config.toml
n_layer = 8
d_model = 256
n_head = 2
n_kv_head = 2
head_dim = 128
d_mlp = 512
vocab_size = 6844
activation = "swiglu"
norm = "rmsnorm"
norm_place = "pre"
norm_eps = 1e-06
positions = "rope"
rope_base = 10000.0
rope_fraction = 1.0
qk_norm = false
attn_scale = 0.0884
bias = "qkv"
tie_embeddings = false
parallel_block = false
init = "normal"
init_std_qkv = 0.0294
init_std_o = 0.00734
init_std_up = 0.0294
init_std_down = 0.00734
optimizer = "adam_atan2"
lr = 0.000978
beta1 = 0.95
beta2 = 0.98
weight_decay = 0.2
lr_head = 0.00633
grad_clip = 0.5
warmup_steps = 390
schedule = "wsd"
decay_fraction = 0.871
decay_shape = "linear"
final_lr_fraction = 0.0
batch_tokens = 32768
seq_len = 512
doc_mask = true
z_loss = 0.0001
train_tokens = 250900000
steps = 7657
dataset = "wikipedia_en"
Each number is 128 + 24 x the weight over its row's rms, rounded and kept within 0 to 255. Layers, rows and columns count from 0. Numbers have three digits each. The size before them is the row's rms in percent of the matrix's.

# layer 5 MLP gate, 512x256, rms 0.0522, rows 438-446, columns 0-255
097:121151128142132147098113103101129122101110137137141155098204124135142111174074150113130085144121131134120069099109144084136122130075157089114125137063113114136109165137149103123080132139100113146129107151114143139180094105113143110132108138100142133112077115131137136136109107168167122113129087126138131145153147119101161148118073174149137114136102136083120158113134130132131097146096133164133142104136121110078150171167139111138113136139117117073139128154151151147159113073112131112106128168142149137158127095125075125090162130144136145128152104124066101137106109131129129144121112091132086140151092151131129113148133121111115139111122159075106081113141166131116094114134123144092153131133105107106141122117130154135154088135153159139107087123142145123146173134118142
092:141126109122128122144117126121115156142136092150129145136118136108143112150126108161134050162121099148154102046142127145151109151107110147135103117117132109121146116141137136127138095142143140156112147136118140148113106126115164163131112135127140106153106111109113095157100147148127160117138131092164125104091160144125144137092118152112086148103177102116135120090133126089152163200113136112118089130140166114092158164143130097175150126148147140109131110159140079178123085159111112132160140145138129091109131110059110119117125129138086138110144136107140110102108127140147169147165160146106083104124166126101087118084133109116171107097099092121171159145133126152143138148143143123066123139118100165157192145091130138135127110116145154133141151126126125103130097129099146
095:088149141119140115126137122137100098137133147129145169142133116171134084130117133098096134126141089167104159094126135098142136184160104094092104166117136149126132163071133158098085120125100146134098137111112175155134138129140122145154130149115101130153109155098148117137084095097109149120108114100150132082157138094074106106150118145123177094122149188154151113144070124147142109115108088129100147114167119078125110105129094119127119134115138102136176144110125100159124099161137110166112123121093160117155144140178105105137156158136151110129120107136131132130082141103135143156099157101109119100087131117155123114085086134116114159133104132129147154158163110124131144130122152135136126166148163083102118091119151144096147125175118136127144147171166121149149110124121162
092:093082156149125154191110150113190078114126120164142145085115093114096095123112158122128103120138133163144146151149133113123117133128120123150131157086131153146182096115134124130104157152126100125131119151147143125145170089136134129130127133112103157075092179106082101125103120149160111105138163127126123121155117099112160156141136155108163090126137159116081126160145117120120125124201129134111106138144149126134158133128135146145120145121141170167161087133143172119152134123099133130066117139156100135155132091134143118093146165114116115107153102110143132113186126161107102157125136091116110161160155160156195153124129147127137140139095097104139137129112146108111129108132136167100131124127107112121087142174149133126155132153144149102155164152109160144146127139166112
090:122116118170113151123139137113142120105174153140140156133120140097169148111113099148136104120115118091102130122156126151153138137114127088130130089132123126148129148182117119166131120143120120125117113129144126109120151113121109077140096104118175135119130115118089106157106097101118102150154089132172134165168145097140151172102106141147103141149146127164134122132143166144092124081145119151122128181111146134134115102138120154107143100075093088108105144151118171126120137160114135113132117158108098119146125117100163154145129205166105108132105085149101157128148083157124147135155138120155178108138095131102170162121118123122135126171115153169084133141114122121084130134144101080155142149132132137094152175099165096128110096130167120101120120118187150086120126140104174
100:104096159185088130082145155124143137142119164117124149156108092112155139132112124136131142108152095145082089123142123122156127095129099106124163126131158121145118131124113115124106082161134128130123132128114126117158151087089136088123129122131138094127093129130118186123129129105113119152116099076128067129093107150136130154156098205123164094151132133178156155098073136174147156147115088068137073131134177115085149145160118134103122152108141124121143140128128121142144105157157102133125116157126149121136120097120129085123083125131108116126095097122107126101108110088140141083098136117116147106117068145105129141129113110152111120130133115139129172078108123165122130125106107120171125134095130115092166133135135144109134106130088118114110133144159169147123098092161137
091:125111110143126116102158116120162130061161128157108162135129166144120128133149154152112043109132145132164081131102200122094158083184143132125125156106090086146124136118096145115133110128141134129115135104114155162122114103142132137115135116124181097164147118114140150110111111103133153150069108148147122134110168116098136110110102140142089147124111096096123109154104112117103152192146117114181145141139124117108152124111122129141122141115147141096121117120173148130078123093142171142135147117116114142138145144094139127142126119112132091132161134100171122144099102154142155134114135146145140102103105110101117099143135149125164104176136168089152149117080109141123145116130114143110164138094129170136103181109158112126100116146138101086121085164100120101122147132104118
100:150141172150122107162116131126132126118101117172159107107110151121158121107086087091093102162119135158153132110105177109123169153129140139122203092110134110126133143164155125150138110177095119102116071166129163139126103104100151117164137152139129101183201118185126159129142088141112147111153136088107138096147170127139114122154107143164149112109136144143127086087136140130112132167103137146126116144147125143158187175110096132146124094152159083133143114144130107103094108147144097122145142134135150112112120122162123136180129154141136143109124131146112093145135122159171164088173106141118154132128117124134092147071134135160124108141120110127118124123127100145143138125092115151126122146104125131144154112137145161125099173063114116130135105121132121117145120126132130
104:161169145127118106128139157126113140142142135134123146131141153100112099139104132116152119142161110158111125099111157143106125130118134108121143113088143085150149108147106123187137165139117139134139145118128134106115139131102153158148093121117132149121104129137110027168125116111109143130128144123146120158177128165097123128079093145170152109120168162118140144119138138164100107137124105137123141110146133113117132159113133143130100099123145158146122119145128172153123117137100109111103087115134082129120085136129149113174138132135146156131146128122091135112087069157083161118163136096125110092145153182112161094108068123127155123105122145130175080128056119093145126138122121103116149153161144139117108122122111121174123130129106175130091113141145127106092086185087162
# layer 5 MLP up, 512x256, rms 0.05, rows 438-446, columns 0-255
102:116131109108129152149106096099117129148099146115120139106165136117148115091169111128169119177146103173124099135117135129140148082120115131129126199115095090189095140147160135131126108146102093139177129152133100130104134097098170142152103152134106120145104112162140108156137105142135134113158130111104141112164117178140107163160116115107137145127111104164125160108126125100133184093106166138146125158143174097128146160142156111100115133137113081056132129139142059131148142143132162104175100131139105141098139132155128128116131136137139130146117096108116140116134099140108095137116176158131126101118115140174133085137124167128141149148201097125108099129124162168092114138125162164155121156129118150097139110118125139105092178122125135140151130163124133130146124145107145
100:142116137154159098123104123083126132143130133165136073111124109174082143074152148146128111104118114116121146142122123099125165105134128057165142159100146106152129163115139167119122132136095154119137127110128146114145122120154115135148114114124146174126087174133154164113112137104131125168115151109139160135110165136151124119140133131121155141121119132110132174181124136109120146129168129101181148123148125130089136116165114120117102137139127147084156095139164105051140125122127176085067136141125173155132129123102099121163149111123116115146134098091144112127144127124101131113062129080102124134117137156160158147107155114137101134156115112150100103114135150160069165113130133122138164102133144163106112130102137138127141132147121140111077169169107120110098087116095146
099:125092115129166136115062143176106177172096139140154129126076091131120092154104138149094166105129085116135156122127099141128132087153117126103135130109155170149151148119109123169118151128151134117119139138115094102142135122123175122133132108191087090108128120077120145159132089148126148133122149135116109122082112157130132158121087090067139102147132131177127146106101135162176103144145133150124141110164145133176157130116131109112138104101093141152116120114125077120115130131132119174130137114115128160118167124119145127090148120130128125115129182137119108129136122138117101105100127123123126137122133183116106111115095148109152109113138163160112129109134146144100142114105112109087143144135123114138168109152136135133139119157093223143175132137133117149132163078149150
097:123129122158148116141092164150139081148112134101135094146118088118148135131139140112152168126151124140097141135120110102144141151122133138143149138124178136130170090163131174127134126118082118080129141137149119128152150173109149115126170100140103132113090136136103073151150101170128105106143127103098180117140140129158136107092172158134147124118108147118115117113154134116105127096140114143124116151113107088157165087117131136122140101125089112127155165129088089150095160119192173121107114148123093131154107123126117143124110096162121110156121142164154162098117128090116139145148086132097125158135122108123118126117118152134115181185180121112069114139149121124097141154093109156058123126159124122138115167114129133129106141077069153129129147115098129079126137146120138
085:121085128139170123136152111119126090117092161105140167072124073134117152157132136114141068111114123139138114126127088078121125113144143116127132118119104136088125097155116132126134137124128128102114131129156153153114125143155110119138162122116123167098112149144127101187117185144085128127122175139144149093178166115181108131101145096098153084157149135136114143128154174133159090111121095104099148119167131145160126102127151127114095152154115134128167133111120132121110158156120075187160160095121136147104111128141149119153149136111158133183092105127094100148170128148089113155154155155148121147151134141148152130119167159111108090140140084145089165121155123116128128137148138137121118103133096117154144137128141153110156149099119178158133154123130138160101076126123141
100:133116103115083121071174152102145134086158097149119126119095116164134164117114115126147127139110120150087190142117121154109110135170106103107113165162098150162110104131106166118117086110137153136112182103128161154137152141158153145132148107131126133098150110102128123106105145185128136094116159084096172144107155136120104129121112130165174115123119150160141140185121130123152138150113144131134161162143159127137128116120149146114169112112159108123129111136116164100124098130117092124138156147115104137149119159114148138089109114141188152090150151191165131137148113126150159106146110155160173126122148112164131093110085144129107121167127118161119131133145130125130150095138110174101103114147148113148106135125117146094096099095089117145094159129126116158162148077129127
103:123146110126105158141113150141108086095116098116112102142091106151106129102124083175117148100139153140112171132143138119146108129149113175159105179134136165127138136138125179130122126111110140084123139140113147129147095135156180114120175145145129152120168072154129103122096134133104147113150157112129122151111145149106114147120110147127121143120135102116091105124096109114101104150112123142115080154157117135145157113119122141133137111100184191166096111124114073121102168091126134111163122157153087145133111096123152153131111112147093116081133118112104100077141136115194082128069122139130119121125131112118082150110136125107077127131152101111166151178139115104153130084151132191095123103114127090138136135121149122137143139152123107122158136100107110159156118145133105
091:100099114134121105117143113119111143089156133103142138148094112136135078097122102157140134110100130131140073122123150151113121147118104109122089148145150103108114112126144135113105138105133128144135150102088131126149144129116091121114113118113165134119089127123139123146126120123167137089095103151150124134175109160126130100127128147120123164187128136110125124137150117158143129126161179060105160109167121105059093117110140107112145125141135114102177092147100194149123116121115163160125127111115144135121046100152069123110115129088133151094126110105124127126126109136117070133123116121123087129131113124064145134161156135147162120116071118113166114097096110129115102175129110144133125123125095161136142174121090134120070095163149146105141165129102120152101141149125131
100:113127099132118112127136109077162104131081135141126143126154138090174165113182179135156117121141121139102162158105122140152138108110150134094102097181113148109107130167103106140143132114129102136111123100106134134139116111126159132127114125133134139099103166048101162146122164120113102103147106099132117151111129137146125119136143116083145116155099119107122120154159157090110106157090125136151120130141078116112128068106101121151105147117094153137131151075155169207135111129144122158128138128160094125134135138134146190152160083141147165173117123163117121138094110138126120120134100086149127099141142166135164114099133151135145114135115116090126118146150148163136103089121116162110143138118119157084136168099125118139120128163140147161107146161106139160124144160165104
# layer 5 MLP down (transposed), 512x256, rms 0.047, rows 438-445, columns 0-255
100:126130117109163124175104150126114160083107142102159122169140141124134114117131167134099123130133124119107111157169173141149100071114146108118138101115102112138136129104115130100113128151155128151171125123142110151106155153141131098112164138108119110162125146106154097117114155096122149118108131088099172140132100122141105105154106120116128107149093157175088178120159116152068149114109095141089168094162133147169162148179165141158113149090097096134121109125115104123114131134137110140156129122158105128097154140120156162119137133095129144120100110098152095132133114153143103109156091138137122136139156123108119158088129110146108138155117140134149127078154164141105132146074117136121130104145117152096136096142148060134175103124141137099104095158134084119122118184075154
100:151115126104116147137074105157173143127145135137151123157126180143123115129133148141117089155151148125124116121153150114065090143146093124120128131126110108149143156115143142119119128126155187142105082157086085127137086098134129124117107123116126138150119142103124099096106154133104144160096151166135156116129138166086149157086111122108134109133139134088139118090124096166164138159095073127140140105136113125107142137139113107110128153185168149123136111133072116207145089112141126125139151109141138103105117089125144112100120148126128178134124145179176175127143113146137120167138159131154143100132107153117116124179102085151150123099147124110177123112112146136143131126113123129141140090112161145127153109136124111174163133168139153105094121148171121123146083110095133
100:127136110078136109135090112146087125114130119121170128113167167119148123111131141090132076128101166130086146134122154131114118122093181134185119113123081152075138102152167117124128096154137129115134152139173135093098157113130124146150126118166134146167177114148093131157103151163103141112099112073065138147101110121064093129143120097136119140120107094139129133146113118151142168144149106113088096082170141140158145119127083130100128139119154167105133152134089094135116101092153141088129145104121115139116141161107132161157117098135150090099073150144132131107177163160131122116131132154125111134123089134166118138132122124119152128129167135099144111152124124135113132148124114127196144128156152084135110134123129117133091153135141130119129122173143132098151147103112142
101:154152138123140102115125083131113130132152137107124124171130139156104147109146140130110106129097141165111079090196069117142128098117125150130117143111104105136130122134131127151115167068126108138146108144145122131124142126132140130125143124144139134144112109108103137164144138143130114153102157133135108086135141135116154117118174130106160093128178146152156113102114111115124120145121082104144109109151085125091129125134112113129116150120161124103108125122135140130114115137153143093178129158166116128091125147136119134163092144126162095149144117136132145075110093136147118075109118115125164105116101052153085143126104136147179135124104157134150136110092128127108072091108121122172118110086107093122157145091097008103092120115141138130147128150174139120118124141120139
092:149103113122129129118126098146119126133150141086150133076131116142152103093108152139113142161124139108129150104062150133060153137146121119091103153127128110132119126094131156095116133126119135166102108136111120136144106137120112121148112146133106110142169133142152132118124105124127082124109106082154112105099097127128141132150087054145138150072085113136147086113125125105179169123147132159125080115130118133117128143111143123134103097143182115129139134111179113144130099095122119099136132079153099106152095091143131130104119115020174124105157147102142106149143131142140111137129109150101150106107146056138114119159115132124113125123114113096131120138131135120157154102111115090085155140124165103161143121099119159162103128148145134128123124168120114134117093102166098
104:099140144160146122106170130146115115144070168116093163115123138095161141185123124095133125110116141137135142089143109131125113129147123142153165117144133163109137147153102134143138139096168132136112142121156137108183166144160143136105119136111181097085188136123113114140146136112117103111106103119152145102163083144127103097101146163136124122139140112154106124132128070112134162166124117127118094117126118078109098110141139097102133134151160126093179090126101131168115144122138112104106160145116116108095077145122127135145152109114172115123121116156113155115174111128129121113167121107113115093139095154096123128127137140092135153094148115109167122155138091109144084135131136115130083139087120144130115167155088189155094117144165114188111120150186154138150116141140128
104:095132128146136122105085160160107147154147128102145101156080111138149139169153137135095101147166097109128198128110157168104098133124147139130121154118173129127149140121134141123140131140109130087140137138120155138136087167132120159136152141132114169113147125150100085133157074106130164159122152156129123095156140161122166176131123090129121129112115118145113128114147118193125116084156147151136117136098095149134149136139140130107146138135126162120105099116136121121152158086115144102154144096157103077156139108145122187086122119123140078111132164152132126110157098141120126167145116143120139169153155083140115144140162164144123125087151098109111138157129101067129118099126109103129104103117174117114102099136132177136145178119087138130126125127096108179133103110159102
097:147161130122150135152120133157124169112169123096132123142116131130117097096134153131117112152111126156160128132109106171092118117116131117090118104124108111135149122097130110153108101097112145127137116158134151172139122105127099109127120104164170146145126131100150099105124102116146120145073129124141120131133140137144152123094122115148098123115110129107124123111106155162187139117162142096112080153188116134166214109113103100117080118139136101088139144129103145121115128155131130132137143106130096145131046110140072165165134128092132146092140126120140124131173113114153156099131120141169095123080085099103128138141120068128133111127125061153099119133115085169142127147115139123158117094143126152133148127149106203135122124093076132134150124120149092120138136144102147